From a checkpoint of a small transformer trained on Wikipedia: no biases in attention or MLP, 138M tokens.
Each number is 128 + 24 x the weight over its row's rms, rounded and kept within 0 to 255. Layers, rows and columns count from 0. Numbers have three digits each. The size before them is the row's rms in percent of the matrix's.

# up: layer 4 MLP up, 512x128, rms 0.105, rows 132-156, columns 0-127
# down: layer 4 MLP down (transposed), 512x128, rms 0.103, rows 132-155, columns 0-127
up132 102:117085129148126116099114099101132129126136111140132159095137154138092115126162173128080133078119114090135105116142163142160158112097145102108135094144076144113123068157137139101130128093106145160169135166142130143141147141080127099127094130136107144127109109110124078150143097129125101163138140091104138122095173121178108112116147119122163131101120126179117081113124115123148122140137
down132 087:147130126090149176133143149122139153112143136072150132099088136152133164118165140077113109127149114146136121129123141098148123142190133133128131156130179127127142099133084137150111168143114130132132160124133125122091074114141153169087094152146154080100145127122125081152173138131147134104092170126153119150137141125183124118127140137140141119120163090112152115130129089119164108098128
up133 122:150090163086129136090148122126134122163128122159102109080175132098118148125145174125122083122128117137104089149107154107130152072096110169155101119155102144122120132111157134107119109158157117122121159113105135120156144173112148118125133139134108082175133108143160113114139135141057115181122130143158113141137125106132134100151164137130140161131118144168119115088118106149096106106155
down133 121:080139129090109153075100114127137142098132161119082170098148139107148139125155107132115119125130129134116143105139111146130131131126113162118114113140105129071093093094132113103130088136179173117136136110152109128149125129164144141143111158145120129114172093137145119119183111183103103154156162126096158143100076116115113089139136124134116162156083104142134125109130133100073127135142
up134 042:154107114094155129117118125130156115132142161122101106110142136137128106109112131122098098096146134114099122136137150106142104134132149154108138085160094094154174109132110127035075092139151099098140097121123092173119125154101114117147158143116147167143102143130142074132115108151114093178109126129118147130098160146165147124124140141147144086120092129120154113123102120168086139128132
down134 036:094107111128098134125129121115137135145115125127116141123138126138107115075158169142087131114106130094131152095086129120147129121113153089124150116093130129158170069179137133128130126130128156154099094115151111119096122122154115075121139158107096093117155129137104157114118122114109137089138138135146124158122164121103127112171160073083193137108185100153104139098136169137143118143125
up135 146:161093152141140113134127162162165110117119092109058104097103149103146127117159129164092111118153130141128122139133116135114156112153126111130150124118090143112124136091129137115147121128135144129146130150143047128162154134122087113109140078078130112141153150124172104174129115165081129178142159133145121173119170108137124097102138107116140152135080115151119152149103124126121141123142
down135 139:072133147135136194111137125118116139160103134143090120137152152182139137105102130152127137129086132142128126110101114166110145098110148150114124139128117125151159080157158109136121140114152131107147117154151164147120117133124175121160090135097126124131148142122150172119146106071096150133125097128121181106111136060101093118104143147120099161108093115102149077137110120113102148134116
up136 138:138100139116115139091149166140192136128156108147106156123154128135130142121134140151083102094127125144109067145151148102124130096118106114103099113145105124123118131111118128123098126128141095131135127158146144135103139130089149067089167138094132104140108128197130090132106129113120094132105183134141135144100151099125118086118146141122150144119104130154150135081147056123126171149117
down136 137:134152107142156141136117107104148168116150151144141139125102126131120102129106068141147157158163113121107171120096088133132179146117100163107095168108100120159138121139168111191148103156100102094133099136086132149120118127177144118129140119120147138126066149140114114132116126108115124113100137105168112087155113146099125119126127145106122148092158150098136143169143168159117114100098
up137 035:139113153111157123139138117101171131142106128103100072109126123089134122118139178138094086123189110088118118104136136137129107131127129142101126111152084094133152108164128108103102086134126105100172115119141130126100121170145105156132128125096127132133100121136155075146115109135098108162122121107154127120111147145151150124113197081157151111162079137121140103133094116153134163091123
down137 029:096117130143093125130121132095062127126104148153118075150140116169131135090117175127138146104094139114113131120137138110162141148126126098154130112082135129125124141120153150130129134112114098086120115067122139121113128094083139116098144111067138195182136113113089159117103139091099107101135142135104142149130118106098118140091124102123105140093137126147160091125079128144124146119112
up138 133:191127130093217123157125129110106148125148115152128095117112127098125103140134147133137125116160122109101130135136183093098105100136140083112140129152138121146183097127129153107121097116135122131148123150108125137112160132091148127122094130110137094118147153160110131187135097158121107134111159152147130122137139134129163109140163129178127103117125179125126095082126142114104117069113
down138 129:071176086137128125112076102161113133147114095165097141141136128109114112093115098147164110105171153138099161152143168179104081142148132108140128125136157097124146143154144120168116146140090159131098146115102167092120126107175148155124113108146150133130109151127120111137145145137093164122149103126152094146149162135128092115141118106144118112158147138163125153087134163136106131143102
up139 035:136135147079168139102136131139137138121112143129092110106142162116114117117121137130075087094169111122109116123126131136116109136140119157152113089208093119143118102126112073091108117123148093104153135115136122148110129163129138158138156142110139174171113145148169082136150112129126099142110133118140156123094165120148161110091160139170136143140097160122181132106094093130129141136159
down139 030:128143138112125110129111130118091104085098144133145108122130130146120153167080152102104139128083156110142098139087148108158120098089154080099142152080131141139165119141158125120183160105116160093134101126114124140172133139157112166121133166171143102132136107076109172119159126136117091100094145127134112100127132118097068142139104135142108095134151111145141142129146096142110152124114
up140 046:155124148134144132127154108094164129117126132138088141107116168088150123109116158139109108080158138118102102133132140114150146104133114148089140109163081130127164131159109117113107109124123097104182114153130103157098132156090125154142140121116170151191122110162121112163141103167117142159122159127159150145109169139141159114103141135157137142141101145155155137106070110148087103140172
down140 038:170135122127060130106153163143137135120093159120122138139145178125130134097131125099091142116134133081118088101115137154131122159091130112110187133135133107075146137149109128149133141106140131076128138128140128110110119149153125141117086137119091173115147122081111120107195135155145122134109117120083142130132164126092156132115110121104134128093166092149168139140169134166157148116142
up141 132:172110137114117109123141149162131143122144118110071145114133125105139111127106129157088101105181125146143150149149125149158125114091118112106147106127132132141112138121157084122110115149094100113145080152123106135085142149128143109154154169115149124145147131138137126152116144140128115138126131094127145159114125090128123141126146106167139125119112157183197142121144015128141100137151
down141 128:108134157129110116116111106152053083162111152109109121140142142130095107145149124108156123134112105129118141138113131138100092136167161115141112079125145171117147154141113082137157164117148073139124120121117101092147111129163127141146165132109139106110118170098123143138137166125090150160102132097124130105131168110098098132097127095140123128169164172152090109165104173138142149139127
up142 155:144122161076171109113126123136178114095118161149125125103152120099114141105158139119139125122159108125156123134120142143131132112133147154092132123134110155121145131114127095126090107154152082102199117144093100099118109115150079140155119100078149184121112162141124104196117145144110120140153105092152143148145143107208119111119123135145113123133138113149158157145111118136121140128109
down142 151:115099097126161085090128136123080128157111140142120122101128135126118100148136132121158108126112110123159153088106142173156090121122149114144101100114138161146142103132134167160160126146130121179093151106131064151146123175139108133099146131154131136118106107127145119100128119092108100095118128096122148124124114125138138119158121172127204194115155084123133111129110110125120100110087
up143 045:124090148137141118128161126117154143121152147166100120104136132125136118112143154153090109140175124120135079134120159119152119111116107119086122111177114142134134088144135118117100082115145124121168126132119108155132162169110129110118141141085138118187118121152127104161110132168114093138092154164148146138094187133176128091093176123147133122125077166137163116099081118143122122126127
down143 042:150133125118129156133128151120109166104129111139168110133075153137091187168164131107117130153105116111178134127099145080133138147147154164124129159095172117099134108118109125160137095115121122123111141127129155124107099141124141171125109148151165141119129140145134098109119128133142076115160156129167126132090133154096172107156126174131077124133139153185171162130112153137131160127106
up144 049:144119161128162128149144131126187154122113134143076075095110156107139110103147123138085107115152101102134102125159147102110140093107121153104128107151096109159132116137123147075109098121101092111140138117156109132113122173127137147105136119104134160163127139138141100132119100130103106155096107140143161140101176150186174114119181128155146112119091141136149160107092106162112115131145
down144 037:117123068088115127152114128154108156117110106100125188131146128197130131156143121130161129102106126135111102116132116145142107162100158106119107126118110116117155116133139114097111127122152178124110141131127145149130156134143144105149116126092079100145131116145095132090101126062119109095130153100121174131117144166076093154141087146150132109145113122138075137109181141130109129106153
up145 118:132114120101117169130162149127143147144103101072113139090146117142153136130147150128109122083163122132154131109113131174111111140130108147126123118148094114144149114076135087133120129125147107093153042079140081153181169139127121160157098130109128115129127139132121066126115153144117112162145134124126132132134138096165140112102132137165172123113103130140166134150123091141117094115149
down145 119:054109106125160126119099097095123156114125138101119118146150098180147127090140102115143109114118174139156138123155115094113148128176133130147139161121103152161110132166149142125152134140119141144137154134158140148127080101133139103196083135120129132084130129116091125108101161117115146133138143162133125102129113149128134155092143130092078079151170131109106132134157103131105114158155
up146 044:160105151074130123138159156144168131122092137121083114136140117119127106131127138157106105115173110138105109131147144143126153139135110155093130139198105083122135104122126104111110116127138130083185132099146123169137120154109105151131144133131128125150130132156146103132143096167102112144121185134111143148094175118163141132107168137144130123138072149113159114099072104176115148120107
down146 034:142133138101098119083102125099115133099072120141138105087153126112103083106169164156119113113117128159130106135110129150103087146158147121147125118126109112114107160121115134121163113135106177098173106178132100112117070120156123138163168146148117144094131169138116135118098136101110115127137136094142174121138147126131132099153111107130098119188167071125128132114139122092115119147105
up147 048:177112130133151116146137130120192153117107144117106115159119121103112136100106130142102105105144132115140071136154139141113135114136127132111130106138082131150145123161094105097088105150099094098175115138124123127124142157101105156143111128101140133179140115161157104144127118169113080164110138116112164170085209126156125120121149124130160154120109134119172126104093104138131123098144
down147 036:119145156120101174131125099092112116137113146115141128130078159099110154150122099105136176140123135150136105132132141143141127111171156091170179115112123159128173109133111129138138139124133126106153105147115108118142127125101093126116121135099159103140115141143116130120200103123090118120085131122115118170151087103107108145089088164111160122085175116135156128107152077109093134162110
up148 065:159104156128150140119130129109231131136139129140084123120134106123110122101154159142109142107153153123094098117150157124141149104135131126108155102172109162111141098125135120075114130128099109127189132112121120148132097161106088150148144086123122152166141152148150111152124133150072113126097132140142130159119163154152138115114161139176138123116099163140142106131079119142107155126125
down148 061:112156133122161137159124133142105166145130088090109159141155094138095177155153106154105160147100099090067096162131132101117139135152104101156100142135137101110143117151120158095187121082141097091151140172156126135163131149145108117136135106112144151085139130160139178144144098110149096160121101108143154136158118163105117119124108137118160146114127109132139127157149147123147108126139
up149 133:124109117100138102155153134158135110136166170130073134137177123133115129112173120130069155123162123098141134125108126137145099089114115119084098108163103102124144115142076101113113131142119123155130161086147122101124115179142135114115132106102135117132092117124165077185127146138107128184132118147134102145140132124116097091098151123137132149122140106138133124088095088123082116150101
down149 133:119157088125131145177100129170150100120109108141146113100130113094155157114107134137146116146173106117101118140124104120114129154159125167099093097125137092126118144143159135148126117128145166183138173144175132143125141087179080105129171159126165117105124142112135127093150133139154143153144117174120111113158099122124113163110120138159122183109134106179127146131130157152124147127086
up150 046:152094168137169141142145134099173165150131130139115107102132139115120132136131125134091090113160131136113106136134175138114149087118102128105129095150094121151132123115110138086110093129141119072182142115117114137125138136092106150114153137106198150133109160133133081148137131157083114148112142128152144129093163123191126143096151103175138133140110161160127134130081122146094116104130
down150 036:092184145124122146144162107094156114116124130121131100122096146155113152105128091148136131190147138128089158135111120093129080138153147111149149105147151159137122191093096109162139131090137106137084117179101123165098155127127167143143114143106136124153138135146142158124149109132123129088137095135111139108142135150132097101141052109079127142131136144101152134120126140152143123105109
up151 032:159092160102140132141172129144171122127142138101100121115124138113123110103128142131133084084148125119118071116147164146139157102131131125147116085185097123101130112134118087079147101099137125139150128121125138146136147157131112126104124140094144135128125120171119082160139112180091105143123111105125161160092159123158147135128135132171164128126084124112137128136072098148104128074096
down151 028:106114153130108184087155126158148103118094133125132132108101143122102112120139113135107136083169097149131150096142128123142098143154099122113170129119123167170114120114132097165147120115097142123142148151116092075117116140125149105124122113136122158130124114121156106150132146095121118157096156124122098114151165203159121157080160076121125127135083107104089097116124107086108115116097
up152 059:128098156122142124117126133146177131146139155122091157106167159106126123116126180156086100082186130114136116122121144151117121088110135136100117120153077061148158140150132115084098110148141099144190128140155120142106120121117111133147136122079140126148098132143139078156108099136107111123145123124138154127100154127160135127103165129153160126116104162139152128096124081143117145127096
down152 061:132065083131136170109137137111109129095080156121125144079113108113122154129115161125123125168163101128120114105096134131170144122157123090139104121142103168183134101129111140116130162128110141157121141139084109124131149108129138178171105112131114080114169124133143133140108160131108080096116159143096127132177125112121118140125134149122161143105166087101127111140130163175158129125128
up153 143:144114136109136103116185126128153110127129129151071088102130158113129094162119132157117085123177088127146143104135098146150141131103140157119153129147093099135127097145122107120110125153115175128145135070170101122102124151126151123113134125098148172128165097142112119166116103107082118193119148106128153114083152140164108114107169065118129139135123133119134146115126141127099141137141
down153 143:148099133119080080137139121093120123173121099148120143113123132127107112125145127134116130168137140128129173119146107111102078122121118120139140163131123117094073117165133117128103152146085155144145112126131126105126062142086124109155137106111097136106117090134131123146108130104134121102156181108151161147144167123087130062145110116101099146194147106127132149147159122133113107171101
up154 094:145113121111154169145150120123146185137088099147106136112114116130150111146173141120075117132134135129117111109119168133120121105078115121096131121146110076103159127154109139118120082136103103078131126109148095134130116153152077111102130153121108133165141146126099108160127144165109092140127126170135146143095156117168158123084138142174111133100103147161137136116131112108064102105111
down154 084:110146134145127154113153090100133141106117098141119117147084111092144114157110128147140134125117118185113065132073122161097169134153092127100164115173110151146115112140126118129112110112095141134129153093116104142103149171160177120142127112120153157143080128120104117129138143126133104138096160101154114107145102138115121139138172121149111150079131150144162103139131089168141136075098
up155 175:104115164103125115155134135121143134149146126134073157125118097135149133092137154115117140087128141109108121109159137148181147131093104120117098120145145138145140095076129144084121108131141102158180155151156130119136112145119120100148163129161080126140129101149094100159109126147084101136112153107159108143118135131124089132105163150132151170133093162130134105135054108171113132146168
down155 159:133156122176113116104139134131080128150113126167097136139122163184146140155156157153155113161109132127150154156132105135109099185117118158131130180118116123115102170097120160147145104126137084148083125138116107165121183097082130119146148138123119144114150092166147139129135116081140141117139118076095129135125155108119116127133086125127106126134104132124127121144147171140184115088116
up156 040:156088152092156116113138153148156113151125139139105119121135112113102137137132152149104123110157107114108128139137151166118146123119112123125144106165108135128163129124134106101084111128158134146183134127144113142107145156132100119138100147122125190147112138132191104177102092181097096168118141119112168114119175164162127127105166105162177125146081152122150122107091102144098136135119